Each number is 500 + 40 x the weight over its row's rms, rounded and kept within 0 to 999. Layers, rows and columns count from 0. Numbers have three digits each. The size before them is the row's rms in percent of the matrix's.

# layer 4 attention key, 512x512, rms 0.0792, rows 68-122, columns 384-511
103:522435491550520535512502402515447521500499534461499524522471542455443485514550512493468518482506539507411491503579466464545404475500475426556501480471491489482515546531538490447537428514489364474460541514528559476532545537466493541503474520521500549474482499527557541493426487506546445518486515510462482545464530527489482492534400530464447539456509572552552461568481531478497494553490
066:477492489435549470477408557561456489396552538544511500477447487566522508501479552514504510530505540521527456544501511513487569507423529514536505453566505482519522490505471504512491535451531589486528467535463502505462408441520531532522565415528465511479450496511477538494488459511512499450503562508562488529559531486520548563527522515542504502495501438455452435430451484508521530444563
099:477545524492442490486484482487473538527496523501490515515512555482401530497531496555540513518489506517424447481521543499478452495540529415496483448484469505482475504485495481494532436496464429545483529465510531453473511470512463530437496480470510520418520506505453479517442487374531512531447496517491490513451559462462537479397469508521467515532471559461554501525497518531477491539526
079:490475495488565474595423590536443474428490533573507571508535527509524502500508534505476530504530471497625489501552520509457543523523551470464463447532494549469441432529458502524534514448505490509544525472427519503483496533513522446465432554463515487569443476453469538523535511436508495519506489556473434456472456457470491524528510485542511461582482493499466517455509528538559478503550
122:506480414490515442523525456559402507443511462457460468464454514484483541448471530519522483535487540502547460503480488499503517497467539544503545419501429480480514444483442515520498477468447543512512536630463582449492411444484521493447578481523458509546503523505457454488505484453489513480485516472512511507546479531481566512467483512527499489550524462468527458480527535464502510500523
105:580490475502455502431461451507449583468497457514470475390483464515518552447418472428516568470495560494514522508443489507515462538580467532480600509468447475585515540507494529501508554487543464537511458530514535532487478500429499502540579466579508537545462524430458495471520483479463484528474542480492426511560505497529495559464498505505553428487443498474385513547499540504482525530487
107:534578489473493562463509507466550471358461505532475535462505521548507452559435477507556478536532486517555453434568554525416522517506447472459427433449491485517463528436520536460512472548462557527530539399545372554483467555480536478571519451487486460487561450516529550501511506441521451408531479471439507547555476468524519488453554479532519506523413494468483508457544513418523411504539
124:453468573437487498496607448529508461571580412515566522463456447489517479520575541457519502418462516507500432473418449452565493534432481483490468438462499486501521452518436555523461486554503524520480534484493507537457443531479462501517463484495500502526518483468521524455454539521513505461526495494518496425524455624518486483479574518482520532510481513517546496462496513513513454486546
115:469504487486460534452553486420494504590481542496486424548511558477493496545473568462535480489515535462516509516517524525459493481458469473501551483500517400468470482407508482530473587505482522504518408527466544516495495488517523552513573470481489469485577497463524475547464522504439450473507503519559497580515467549552550449501576550586498497502530509523535512495474510518568497534493
100:581558548502500499475520466473532501482530510492494516424542449477485564462508480465515507517507476438481512536488527502501504513465561460504489499501472515511480525448525510567471447524514506487460537420495517452444413457515517473496549520496558508480562434519481504473481475459476475529511454451489487524465549507501489449495535458505419441469499481513473565377454490514484579474508
111:465514513537484520568597441530509483563560475519497567496463490464446447458449541572505443481509458493542462483471525521524506490493474477530557540516391596516501469449561556511483522458464488522498556470530471504548441491499523491521493506493485594524490505543468520511481517498522462476516428483512426550494418509512508585527515526485535481522474504525446507541484520491547457542476
103:525485436473565515504502483452512562418420503535549474474439486517559460531508476495486490488479488509489489493479490449487510537441538436482523542500473564529585525535462535513456439547505491508492494453589507487477528490507477498591471540495450446502540492501500548455509467552503449410477550463508506500551534493553481530522584438539410467559493399459584428483473498465602473521366
098:513483448504511541534475433519516476528505469504550460542465463552497489506496511570438508506475521474537517528485534568476492452554451497535510547568480499499472589509449542491505508436450520528533495508514472483518474583547501477463532547464500527476471495567494478524496463574567473511436535472433496527530486500535486453530450522473450530461490544485585525473501523480542422525523
079:496485500493476493505555507496441552433526433576411453505487515486497556523533493557476501487497514459601523526416589510463476566478476535468520469481464485501482458519475478563530555550399492534499544453494533526529559519539434452461609538607526514538500547512491532493442497524578448484497554518506465487489476568500537498513474554480479507486475494501538503477503520498611473428493
063:444524500501508461509574475495503514498525380550445495484525514556479450477506480544547467473466591469540514516469516466513505542437524528475486467521499517539511486520438470518486537543499499539500465529455588536478551468499459453452526516536510546535509540478544501529490532463498465465501510503540474505511457498540496571509567535529537518540468448475448526464479514525549480442560
057:532499502526489534508511455478480549557512534463542536548447492441518465537494477473462544515542468509431505453537545515492495430581500474504502546510433501479454548530536523502496488484542473473532509459541444475520517568503518550506449525423439488475490512550501490494490502502499513552513480472441506500444501526485501512516447500466508508480516598530554535562509477504493485546460
053:539506512532427508501539509466500502568494602497505534588534493448553525538491434502511546500499450492424524460446564512487494442595468511512520545494474522472538453480567521526504543524512551483488530451527495498482551577520498494485473551473510449522555477559458472464479528521460528541518488534423552504432522451457492520511457481428512537504559552528491476592490511511525463547454
094:532453496517485602433525476504543589533465510426505501461547498512372505470568453479490502472546573522452465406501531465518480532454432471538476412444493503608554618577476467495511501533513499510460462504489451544483460482425485512490511438529488542401487465542516450533424477499543510519506490533462478552555500546501530521453530445462466525456443547486468439514495503514471514549544
059:516539515638444516425585427463506532559500474476449546578589519396434478496444456518484483489493425457433498453552521508573495484551465467487504552441473475469468500534554511495543500518567508530452572443524472501539505585516537486473433506448563428532577566466512463518478481475453501506469474514451533507411498444505488408496416479419498495555514560533474528539566524495480476489464
107:528520473493499545503573394479485526543511436465503495453478544510540501484534478554468504478474514442411498455449443535509416441537419450493503540536493504496566489478515481481481521517470481493489425560535494546516506494502576552577506541521548546458496587451498488460476535509523526555484500402519534455503487566470481492490475479440561492466507510486548489537469492452449488429470
048:494422490457522509477420560496478550422514465487517460433423474599539504476508543454549520520521628508538489575540441472507458515481514537507518508489486496573458542481477517526482510476445455465523513490478501495522489536424507524509525488540497461455473476511526569497519495462595479404494541492518491536509468500478510484463538521558515447494497418438516420482442470501519474494547
049:529460534407538501497386517450512495487540465472496489462477441566501493474507549521512490486531585497528483567488493449521462545450490474529491493551541439545443525446488523496454520520422471479539495552454507520521492504447494500483536522527480450501476468460535505468570516493514509419480498523538529538529483511529491503462526546527498472492514413447528458473454465526545479519572
095:486503461526555506502529540458499457474521420492449546501512456447513460504443469516533472475466513532502416418426513521535463518511593545503550525428513527490533488502454531491543564486558640532484589502507486472430527574563460529484455498461452472541548542570532516509525484507472557513486410524497562492518497465517447524539488439474486392529482497504529549516523531455546498446501
052:508462504375403487508459538479497438435448521511513484479487495511540471462486485558494480452548581458550502539548491492482487514529523454457497542568565527428423534445543562463510523468465400435491488468492471450438529528492468492469484531566510408483517527492480476494493477416516517490553551494535514510520530499550427496448502557506498438477512399397526481507457493473499489584485
067:536482457441479497528420461543522502472554491514524565522492452545495468521481451469557465439471506471443464485470508473481573450407517473457509491571557497510448530475482556432486428476490472437494525461547427504457564547483497542507491523495487497464483423597479533532551499452555522492512530530464510521522490438526479545499452564506492570547520517455548492478432475450466504519452
116:421513418471524460572463542529481464418522550463524528579517517558569462500495507484434531526508484511488481457534453531496522472427523473523437466529525563500559546456478531456429461505491547507535465508561553494478525552504509509546496543559472468604487474524493488546463499475465510496527497489453501481539496457534502452535479478543489545523531534550453513500481477500478518521523
115:468534376448495520537438511504484491400503556448550436446452456480589404461497473473527515452473543496469585438509517490555451442459523517499522482566563529580574571496520507517525461509509435461408537527467502504436446512504458547484498552465468497473461487524560490583502495508561501489463487464530514438540528507450530493533506509510543506460470480391532546468522547519498500447457
107:509421476484498478479473459481493419567470616508514544548499475477477466449478519488495509485586556469537501485493579524472545450543514481589525441534479550450493458444620551551550513462539531471549480423512450522463423529514491423465444542471462511515462516532425495539510477473501520467492444588537447522504504521500502536545457488527477411543511481457446463528509501611628486525418
108:471444490510495509457491505453431492504441549549458496433471545505429455408399502451498533503507558442504458476472544485477508488559486509527486502485502557494466555567435418484567482458500531491445553467514425502430455521430487520490437510481562513449471476476520446482531469433442510516542476587489529459570510497533506513499515525560457489496510488448531476515424522464447458522475
106:496450542455515452501468458488547497539527472461511454554557513448499520530449493541496548515502502416449464498454532467474521468491537479512546481507547474508508545444494492474505619468576432506464451525468525482520470463517523521481535508477537481472518507478522468482486517555587511474471560517524509501403554508525588479472467500517495501524483521485523439521447522462447514523557
110:496460492464498456458526474501510481460486515522491497485505513516474516467432493499483505496554537475551544570510434440403497469517477511535521472500568496553563541429509513505420571498440517479530472505477478507465527479464512475508536444490459441455495502468533436552472530501440456482577453490518526472507502476514533545463473544503556494477495458504512468479490552616494455489413
110:564435442577472548544518543475473493487409423496535566495484540503484536481532493459525525522498538502551479495488491471458512512555592548500622403468537494496464504428391546437484546456482576515469454514513532506579503527471465422514474593518494451517470478578491439499564527545458425547486513514516532449527477559489490499509515502604528513572483440552499474472482519431517509448497
111:540486560487535473515459480496558483496603487512541539504532492561518427519522504466487504524461494546513510496583453487500489473531488505475462510458510511456485519534523481503513479544562546475532486500461491493559424487535497532515515554422456503417499497452495481532518545495564540474525534501595490481510473514511530503498590492428561516488513482574451565474542481549484484513481
114:476483523445427431511457562545401464565450404530491506540523500466488554456555466501511499403492498525429491456484480508489543534516449470457517475505618464525518499502431478446545460452505537542497529532422554459486531477481455460492470494540562449450477571546485511478463467502442515538519532533504530508558523406466513469427453522478430511488474512444526449464553561519475491549529
112:529532471490562531450460519488568516439513512497476452510519504450472476501568577519505521483484498477508532533501463502535465487501469597501544552519568534494579498494517547478522479502544515502396479578492500402507581445518503512536555527509456554487472489522519516508421486471534446536499498468527591479484533488506470457476467528476477554448609444562521525502471523422472541484447
107:485461467535486523513511537498492494556590590462498489457518477425473496552525499462483496552487474508432533518512492448549525436446552481512536523520474511459511419451540576546553480492515503433550505519532447520423462550440439461580519459533549502466594506525539430541466477521467427486556443472441418570521446538541515485518522470483541492480508488523478566461463463544454528469491
110:539533487486521477496486467496478486548485537496442470539516481561460500451499477544460538514493510416488493456557542442457517507431446498523561533529454474546550560472508506516488486462512484547494503469546503495488451514464520514553569491581521427497449469452490481440520464510513464546535496500431487522597447490550501490480531517555415527538471483516530498465469457505504496527511
108:552507453525447462426536486442497491500485470516509497522528480488441538504522483485489465533496527484500489494460566484490492527547506499588493502484488448502482471522485517448451608484540523458508418595552463577569494553505560542508496558546542510483515519505461471491543453444488404464425495502458549538494493537499532523466448504503475500497529491518427468596482525471512502412489
111:505491426505522499520532583535506478502412503504475484534594545489502472496529569505541527486516507482495522486524494510545517540502532476493496493492542504505481437526544540455493536472482501552455375475534485469515567453484464547473486514469471540464487572517517544504470461554515506476460599471518534477516505528502569515527481521466496523457537584483449546507533501537484520514454
101:487498483503456527439506488452525514477479508480509516476480530571558500522570514493502585501502557498488495518515539447465461454484498524442465525502559550491515531549504471497514505541505484561515589482452447465453501513526604488434404497430556499439514436494424516476460539457501506429510466517450532518476521459433484426433552458536384477474495521443561436464563500483508510567488
096:441465502481513474502545581527512505550470577503470440420471476501486492524486517446514490531446462562545468503516549483462575511398509493493490513519426463510503494546471513477540488480498569431539497515493480462508586489514468485495484413470509532503479443449480449492442426510517441524562440513493500512600491463502475441511465514483464493436510542553497559475479498534521484525535
105:496462562441527517496499532531547494478425523640532534509505475490550490498516510445529488518493471480485525472575542475474537492493542508499468437559570471462505529520459447536491538523566560457521550491483507502488520448508510539513536553486530474461499533513484483493511548474539487503543440447542505438426516538442517522452499536517449484485513493423515580540501546497515533523486
114:514482506496466501602497505564558573490553446551498499463493531517533533483474536562430525548516438527473530467503510484529415551510483471489496490465492547552542518546519459545500509510435503572537549452506488549521526545542598458482460485475506538458492471502530529515469502528577485522525588466535474505481458498432474524485511456521421439480500490527409445433528517482512490583522
114:423495565511495511561481530536451461490531515483465483459491572463488473483458506561451522495488488582443488550471496452523495517460535446513495449469527456537518619524402455511519489503519523530453506480505531489549471483488458461402495464435510513450516501489467508491480488550493568533480576510549480433529513475457473517520468466443495528495512487462554458369473510566537497496515
110:475561505488443483475525541528477533453508487588536474454518472545485501518573454437486417479454545496517507528564503521522447524479483513507511549473480504447519477531485524481525503463542487491461513508520466487482529498512584543553527476493513447456525509467468468515600490514425519428455430588461500473569481484491502476457529475481469489556476455537475528496487563557553514466543
108:467515496488550500487505467496481516426565412455463459555570452507458565513544503588490580543578491454500510516433473498501511520474469406546539549520537485496561554538463522474433492450464513539488505538534504543548503487483572522492456455538447450443518492483538512443494472569510479519451566521490490491489465528531503489511491579479424554533525547589506490540486485483490474470556
108:458426512511503559524456568443525491516469489482533512519543515458522488519496532486500509550492445594393463556523523476533545488545482455477479582463461471526486531531504506456491491481480481475460493442447611484573536515471502534514474437518569439517503468510501570476447487521468452473408538407508549465395521474489513496485486433544496467538514525503507490502527497425440607490543
108:453525505506498515450438557556554501548477510455511491408534493452475507527533524475435543446387503548538497463493517515527541554499490559527572462475525526498535530408527523473614533457559526518418525480500558447511422505463499411461372491450535581577560548553437507533521468537498576534494496512510499424543519531448489486468543416440456495487547523530555464498520502455481565464548
112:524534481488493461494528425550429531489533472554474513544506516422540513513544509474564501476547592522553544443434490438523451506506540470451465480552518538495484515569538435514472544419545544613527540594513490518559487521554497476470510496508500506414486518420442495531589517484544445528494544517493490601518451455427569573485463558521448505496501502532455494473513542552521488526529
118:512498528511493494489485571574549530427497507467455441513503473448495508583533458470487471518553458491493526534530474471444453510406554437514547501489519486437512514471498512470447507553518491502546477524513545459474490537475474522512553514449456494432588527524462491462528504468491419497429385541519499528466494455521575507477493530458518502525502451490474480508577533506504478561482
110:436469530538456545481505504443468534462457514375464524458552595459478562465552530547461494441522475454524479553603469501574466560525487476413479448525509525506558478469461443509507571386448497559490467468437496550504538509538522455495390485480544530454480535473465496496535568519487510463505444518413562453513511481536499470546575511375511566475471423556442543481525519415488488495515
108:511467483524503590463461546470487452510527491501437480502473476455510459548462527491486568445525490543474523506494536504515528565488497486518487446474521470480525562504532563571465493503530484522468475469404563493444511533516397501492511404539486457550565462492472498512486490494497614464522488492538537437421531464449453474450480446444500446444506520455504512468546481522485520500561
113:508517467425594524499446477527412457497455527494416481496499398511498488498458487521451427460507489423509462504446488491439490503532487482542492507470524462517528540489487463575538520486507472531506556471507529523564477523430520456430482433605479502423520433484472524540500480509475361481520512466479482496458477441535535487505519456548496424445494442488433487469502486484532510480522
108:530494508470559489458436501464507475475509513533504518529506482430528461451497423528538528530469511541433490493460591526433470505570534452508484516526451482450487448468489529486421451475533484524575510487507546449461474519492531500497485511491535514444494572418523557586432428460486528522417541467503494543470481512470520462543479464430497470458530489536491491501512439453570546506453
103:504501459573461510527486513474506548526538493487484494514502521504454454511470552551569478539492471472499548507569452460538489472502529520494501460451508515536545492446471494456515579504487532488489486496488540461594451588479484490484480518454483490534480511460446474485517540501443467501521479482522493514454536483501542495497519465486509483535489444465533489508522572493548485468479
# layer 4 attention query, 512x512, rms 0.0802, rows 69-122, columns 384-511
073:491441542522528504472490469481461537461456559545498549481481465461477456481530504454531509484507501531448515452456508539485463480474555446489535507509534643465462580550435488501479474507504416520451494513502476426485444522539543536500499496464457517482520469449535527439488521526492542509506519436544481487483460488519593511457442503497541554473496534514495572550517489473468493532456
089:550551575529501548475520485499502429496508483531485460576489562461580534500536506508520508528561522554505510454481414474470477422540517534527452527550475462407469444548483452545510470531454513495487499462491465484516421526401444512493487518532529539497444493493453537524505514514518488483536524554570481574523489529499524518531441557479568499537481506515545516574509516551546462522516
102:462507579447513495500477474533489460513519484560458499504610495540525516413532574448531509518482509533420432462508444606482567491503598472453499532483558525501505517499489507455497502517475503487500564442498503515530452569479528470474522500519555487405478542593533539516495525486603485476469465421580512509539459434464453506457521528494526557426551504492501485546517465493468505553526
095:497486489472481520480448510534515559529536569545531553478543447494497469462481470480538497561472507520488479509486491458494480512481475466534489533526575516505515532602524500530486484476519499488545426531514508610517546502518560504537489531578472528569520559448521530513424509487558456494460538513469460527421563502520512465510474549574505496487480485552585427483500475496523527538493
089:503484460494472494490510504585513542525480420470507559454436488552522480489517587517506526508497523482557561506508477450461510514462478506491425493505475532530502539520465544474537522538494565502511511563468392500505534516577484535414418497460463481543423454448529480530557510488486532434462400515448443442570487482478541448512562559473469462594485434505432484415515440444524543493469
101:539546458534485550431510511487566469510537533486445523509576482523474492489512499464526429548472443465477471545486498528482513558559561466526464505450478515436501494537440417560427576475490515480548567501579412506593503533538461515448504525515501539571517581514528459478498490517453483507483465561500512477449440501454497414519487522478493481548481533460539464494514535426512571469517
096:540523456469550519564540485487410555494457549425439490510458516475529505483480471549460483547503545556515500542521487536466427533516485532488440512397470462521485518443546466396540516513464510508451462502477476454526561536428480479477528430533519562497485441567524416536472482517454421461433520486417444548530475469579484516527444484515548524565552435478529510506534512529479518420478
100:524495470535550492512590493470488518466545506543487547476540468540463536488461394486545485430483510524507523493494527522588510529516478465432506469542496437550484525510493476494525525434500507431529564491479543468507498475543492491461544509519538538563547538480538551461432540460491486482482507498507466507455501453475555472488391578466452492503460484564577505493522560481453506521446
100:475412498447517528419537508533549556557544477514497580532480486466550501539492496509530487550492534482463461549551498470458494515488514504456457542513577513483511495485508452464469477531468478484533496546424493494500499486496551414543477477491488476546433555473456465530501505549537474543581546525531497463473520499467495561441461524515634521435467467526562426580558421522421565419507
107:594444401558498534522486493462469526469495532465403456536442546472524449523567551508452514496510488502483548504472500502551482447446453474547464508479530517552519551485458483511534489509534417520463465512529486520478503497461514489488528485491506423496449443497456468507476517477518483457499531524514496486526434581545525481474551398476546515537479538529469609528558498521437587467480
101:494518515462533504489530619536489481479604567471496527522497526491436474425502481481534539468470540481489511560515446536540498483466461543498485449449506423514494492504477511549452551524523469513494583491515547473458472525523514466414564534490421492506558509469535490504530531549473453432474466491506492509405533534452490486479465516446527470505539458477547511489490580505390513531507
112:498420507470514501515467452530492512504480492461510568507565494565397523469501471434466475502564494504507438522520473522469492507469487494445469486477563590470411538491525511408546545461542486396517568496486501465507513492511514530565478561449533431456457494551542507468561546457511579443521527483559505548482513510459482506487498482489451531524529501476451599489473452570427505473406
082:545531493509472554525537461509523455609506575535478528509510473549558420464563530533541506512464560526471525493500522590514504491507500485532543545484495477480512465518476526476535413502526505568497399519544548473536356519523531497497501507488541558482512487440438566545502574471447476525519495502498521500559469469518438474499511515510474485469468501477555500506486559470502502548530
084:546557488489487522535525537533523453523539539523482505496513526423603546523548581531546495440400498498475572480418476492498496486505502526560502532468424430486524434531407519514494512539412506551508415450558473594523469493507499489465514477519514565543475461541379549523471580521471448465508458471458552518517487518521510483512453538502520438462472511523567457479499614498551521582550
076:511487507548515435518435539473540527476460445478482547515553498560420434465495423497514443521539488458600472552537547496508498483527514441431527472530519581532524562479566471477502457425523534454471521499449484413477571509484478478595495505533471447472492511488568535430510434522525539513481465492454504556504495469485460495518523499539473554468468478490467503454525426481458462426482
077:490473500522470475567476501461512509449518433458557558514516531557452513476454441475482428563523513473538514537530490492512462521558519467471480489579500503546503492431532503503476488401504471448523453446530520431546536471476492485546503480517461429573474511524486487466506499502470511550487505572436482502520510504489458494470489517534481499473499434501513498407502477496436521470449
096:489619528544493565426556451545493477494504536443468468461449485490529454516484526508423539526521498476497482533508455499503494464462518527638433527496450485469566486424417468548493485514524544559516530515470467450506525564526460506459476545473475487488581529436465449527511447519476486424451453570531523478492490497533494416483493529499511477592471520453507474606527549497576494468486
070:469547463511610478521497530530533487450481507566416388481478558527523579491491531484465502517464526459519511464531483492495558469531468520531471419557523491473485464517547494478486498520512512506542514500461489513530588437478446494465496504556532457477488502555543437539545546462594523519473418554527487487524474466488452514503551534491473528501477509437471482478483476460489501528502
090:488531477502475509502487546517488494506543545480578399455467479472510469564524507573488379459449534478493467520497529475528502428544450555496505499487534418480474475433558546547489485505527479514481526487469460503480528445497458448541477514505449484480461502488479456476520431492459522480500485541440540533487581572503510500495472493443444558447536418480482480525484522504543564472498
075:540549488496403507483521546435526504562444496504549553485433495448466506511535449507495472468468478483453551485474529493508399506467489534519507554446527589520512553564436474468515569537461514483475474517495464463566466514528490573502547507500469550483473466441469539511463552521471487473554491525548533524455499536491549547509392505513460502579538515534482544395523514471449490530569
070:552458478479441549455499548431490524532490487553534501454487510466494597486498520521441504443456489525456540469476515497498375558494520518464516542458470563498519518531498471406508535527489485536447479517450518453550481482501516555492550491509489595483489513456506587509496517510513407520526543509538507492479518503489584511489498561487528523565514512530537444438523560442495521454573
103:443513449499532445473559487460491448448484508509470502500505568487516510511557418494469525459528458486426591525506502460538443496469451482552511479519528492554446456498473468536430475566489454482552481596507502488569542552548523515452471466529459461502477429493468480526537544476514472543535501499484481516449426609511453450498484481587530570531523535469420501491575491495421492502485
085:502475481494548485444437538474575540560547443537545490511439504488526534480443539486496557526493477510468496471478433427510439458462515511536519533513441531473480484516455511454498482507438477486524430499525518529481435414528526513494512416453450523492472488461444550476579549492498499527516494518495484521468476520428502530465576473476465530503495538559539519430490482431488433531558
103:540458496507475539472563469495523522487473524463433539474487547454435459474518521510492500490547470496458453451518509525514461541556559402492469464473491575526580502448496461494484409441492511508541417503511557428490404519450516465481495500461481494507478464530501459440471519558418480536490542492482509535512524500528502485472576560486516469548479475437531550547468529534451489472501
109:503487483527540512505511464522472532481489511472507431467487554544411436526450502469490545532468429509493471535498485521489431495509464444462540532461435517498517517503487555542499456513591506505451491466465514452410487534547526465479496440491541523462582471504512552473523404527494498536542570467485523472521494486505564472475582479556560495497461519515545476566562484598510468481559
111:468510537528473489472527504565419503566475478525556494467504450434505533566579522558485536555512488504504492614553549446512505511552451467529423511492543579502491563570507520450482539500514504468534464478455467553474453532486493432467578438498378505471452547500578508435516480507551507449441546497467543573496521483493528442507534468458494521544503507537523513544473529481485473525530
100:488496533539487496418469492500523600481546457546509480471437503443490471501523511539482557481539478538443472467477548523533415451548522508467462552541546508498465489573507496475444491504512386508504445447466543502500470523456460531559581547459505515518501507495528502502490578488542506468513474499494468451465429391533474514506564515462543549481541500564525548507550467495365508532519
103:569509546473463501524524469462583497502589480448526485476559546561515464547493499474491485472533497594475533540462466578505485553477507492471446528534493500488484481559564506449492535482494472521580446480504536433504516516487505515604506492565455415497462468486474473538484487521429464484435489526540521470428479516528563476494466463539520530481487480535482501471530472502488482465534
102:505520502600522507511464505457509460535475525582523625518542486473467550550572540540515488496547531571492515454496542543500494436455588529487504516525529529527561486427466423462525514412464517480497552475469541490406529489426532477525571445491453513432448579477461539501477536562441475482484513543423467530500482492534536371556477468469488500487478554530532538498530542570502523408478
104:486535485520494526497486407547535519577448493471546493489451438487509552536390527438522516534512529486515599515504475579515495492505522545476469528476505480504513477488492485526480513455539477517512470488513501525480477468510455468508516496502528494481540528474459465527516523560472435498430475537536474423502522525604500476536499454563477576507524522532489497507512451470515490465419
107:467525448500521524442541493527543472515484545432465636487537432477511462534509484520569496481508390480474413493556530512469518448462476453489484540430456472569542513537525402574463525485422456485507531472471532535426474433578524507504529467485516508544535493479534499519413502543528461528518517463393424469481531484556477416463516466509484427538481537510516427510542547501505501491451
110:448491534452451509536523471483496470476465502551535497477498481449528496464500504566506544447563465460477503451452510435496550549552541473523499469549513564556506470453435470466442512495458466508552565497540509505456491555478490464562525463517493493520506486554433499508500478497513504518505503501370523524500504481528514491600446486498451471525467491470500534461466444502490605420483
109:531529512541483502485521489441514540501552494443472513477559507489490538486428508468514521567556467537539515569535462441552481452448576466501528524417438456490544478462556454474517459471481530487531466496550592516554496473480602521511424437510504494489542458470521523485498448472478522558459543482479552430497514469532477533466514458512531490504429554463485531567545499511554402475469
105:428431490478483453524488467442473491492491454487504472496483463534482533514482461483448455534440497459470504465549447437566586511402542459498468480567501533550420502447525457431453503477473495524549517567470460493496529475494494480506475437474448558482533563460460487559545444501529522464547548495468525516474468474505476468504532456547489543511443597442528524497470554487518498454533
107:519421480474561472490490469528478563538458512500519482588525541527523516552471501505478468460486562579530453557528462458546526560487460478464533508565483495495473583506479508465510478463500460525453493475460513504542487448521517492427457484393536463523459478469532555433463459493459532548426541423541473495503475527514539488517574508430465514479466571519494566554472511438506460494469
105:424472437530434486412531546535558482441517515485491537476448506530536496523507563427422464485504529477454545576537562488524469487500493480518505509539529497510488500491475528531497508452519476491446500551477511494582534455523472435450537483527524405514497481404436529541473478491463516467421541528500540474452524522467524407470499542447544465429492459540480505524492445458408495434481
101:556456535569482537468448518487461574533524541527491457478511486567529571528545469512499485486514497455551509474500461538516570385450481613450499524537511525451524516555495527541535569525505431506454508431459541490504566458515467531486473513587487544491529477395551473514532494511481495493458473485435466407529490499504522450592568562491503437470558503455404435467461537516545548561516
107:467493472546490493479536486541472523520457453464455500478485450505497448489519482524491496418531471523477540427506507547585481492529525429464482459512506528462536563547527520521496433469500479604558470523499515503447500577510591522455522494528515533473533465460563482527554529497539490498484476533462444507523469425496499509472501458422477456512449476419483497545495453448452472552524
099:501516520470465500556510482531510491502558462525597504439472431498496473557507348489499509470478504541426506501510496493462474549534438480477455463445496475502442522392526479460416443499567547488478537491467559524531486472405494527512527461489489436469481545540520452551541480502553512479462541537570474514434464535515448569469447504474543527481480454516527570474547521512434527519506
098:452483562544520538501488500479437554436580436487454525504516469572544484514514452482419481510531518518492535505567384510463484576546492505509547502495546506509503467555546536487522509485558535500549496530506503458570551507468625492479497506494561489491517504511550525530526511475494507452431428491526533444461501508508443541493450541517498484511472520534477476442491483406509458495444
104:602471500450495505550482487569453565506581506468456506437553522520542435551476485510525437507535440475527498479451531571480508471475493467518474560516482459472538478481532526487482407513459466575536470493474525520462409469472480464529462514503512503531595413584570458532579518466458475536494477505493459508507491491491485436512456504523566464481532527490493473545542442492523466489483
108:521516478449459492551486521500433399460455580466501523570454466485501480508503474441489508505474482386478511540496477512460504503443509518510510496455476485522443487501449527508487461578585542448475500568492461519434433467528521541480521467502488467546507514511487505521572496451429510550536484446555537493517541526454527498502462463498564500554496438459411552462522432491488494502405
106:592542459532536474515556507548460502514511544474573540472475469505461495543478504438521509450569466566498449481476524533522478489473507511517496522499517461506475453581547491522490434509471517449501466581571565462438504464465530504547539518506483511495537549471502498508479477500483545501399469523482517508474554519573517496477503483543527498456503501440592500580509482478488415561392
110:485479477495525460565504511498520491402529422494516493497465481493537503457509508487532604423489512454520455415503429488467522526522479492487561517496529463486505527537457474460542516519497435480569472498551604561559504499561520497501493502501527525495518420513494547518480466482523467523466518483487519508468533478439527605483509593445548482513526467433433497496420440473523518533560
108:474477566495493520538544535476381495532463594512547539519516479554427463479491492480435397425466493550486486513556482466510477525469479525435545434518572458486533414518532552517476506575508487482505540535485484463491549474495471530448432529499569564454541539430455456552498543513403472474491476493483543519451534505490475482493507519484505511481473494464497521495467512502560525528501
107:558525524480531505517500458506578515471494469470488441475542505466435514526511474561552464448503492501552541474502558493524543496445555524544522488457543502524518498532460466466475525521509491474466544467471504447359456473471617539490555465503507500499546507494514453536515519499506515504540517482505423497500421525506517448520458474524521395514510567452484439544524542493477483467448
107:441448468443530516480513604427438452476482448536537546594475524498542541503523473565537500527506462510446443479481478528482485442498524500517419493553535462476467510529521493488523519395526507443501439617493533481502554446477502540544535478534526481495466514483513537431523443459530483551555478528513547509469523489559524491507548520550522465481518505457492473454453456507525558472513
109:553507474579491492560535501524471557503443516462486593435482484511474484490472458463458525519511487482475529533495501444465513517426466431503527512473463533552584373494451496506539398462485494525549494506587527523494521569513529507481487488503503466524485487571431484453402493557437530501474492485553506492575576508516472520548587434501551516495478525501487578500476496498556524498494
112:578493452546532529536447501483565512484490482558485497561544449508449448471449527519555525523497515499492414485490519471505569537472470434519525464501484478521535536591468474525456585466514437480506552530558483617512472549543488548495491492561496551523570451423545514535527518452515483555524495429441453505511442491489562507484462537477507552558509537479491454503476442489457462450502
107:441562542486532475521452520558472464578552485557573471471467487506505483482516565491522554567474573524575493485462440534507537434516439457492535536423546469448507470426524517482514467542503464476447483500441557512523514450524507508520544484515457549442514535493539506554486462494551511561453530467557454472494499522505480534471565499530484579482558584435500420520549519494520462482584
101:399533580436507485530559456545509455536472518472546505544468468518502578562517496520535450492500515506573573564528496488473454500478488525560526423563558525483518449462495472487517480527555487490484543527456494432537479513494515461497597547489507430475535430524498522487528539530539497570533507513534466520460506475528531503504476546543480573522510477460516448495638467469469479471401
113:502489485509428478428494499441519511484516473494496422461421575552521441532498487499469481559502518568511484555528487482545509591435493514506532545437516508494493463495467481468531482463518590495509534554551402407467524483560545497534550525505501412546480537480440437471488525515401500545461477480541437495453504517441465529493492475515452515542569470500483484484576581455470485524487
105:521515560477478531509537517497502565401451512508447558478511554437516521570539471424505503469542559465490474465515571398565518453505590487485518489515513466527539487540525462430525524518517497525533462534486494454493503530497509514505515458519443441477442446487509467479506474487422446533538536452474526519444472511518499451581491478538431579484456507482516516557527475496469467439497
104:582556468509462443545511517532493454476483498551485453475471476527557512504503467496498466490554470561498528440495479552472473532471422488489474477508510503515454496579551456526529537479453457470511531541527459528488456409505491564451534447571501520500522505509513496534500531454595526452512449534475422465477523526565542467513569504480483465566571550535511481461498550545506491560468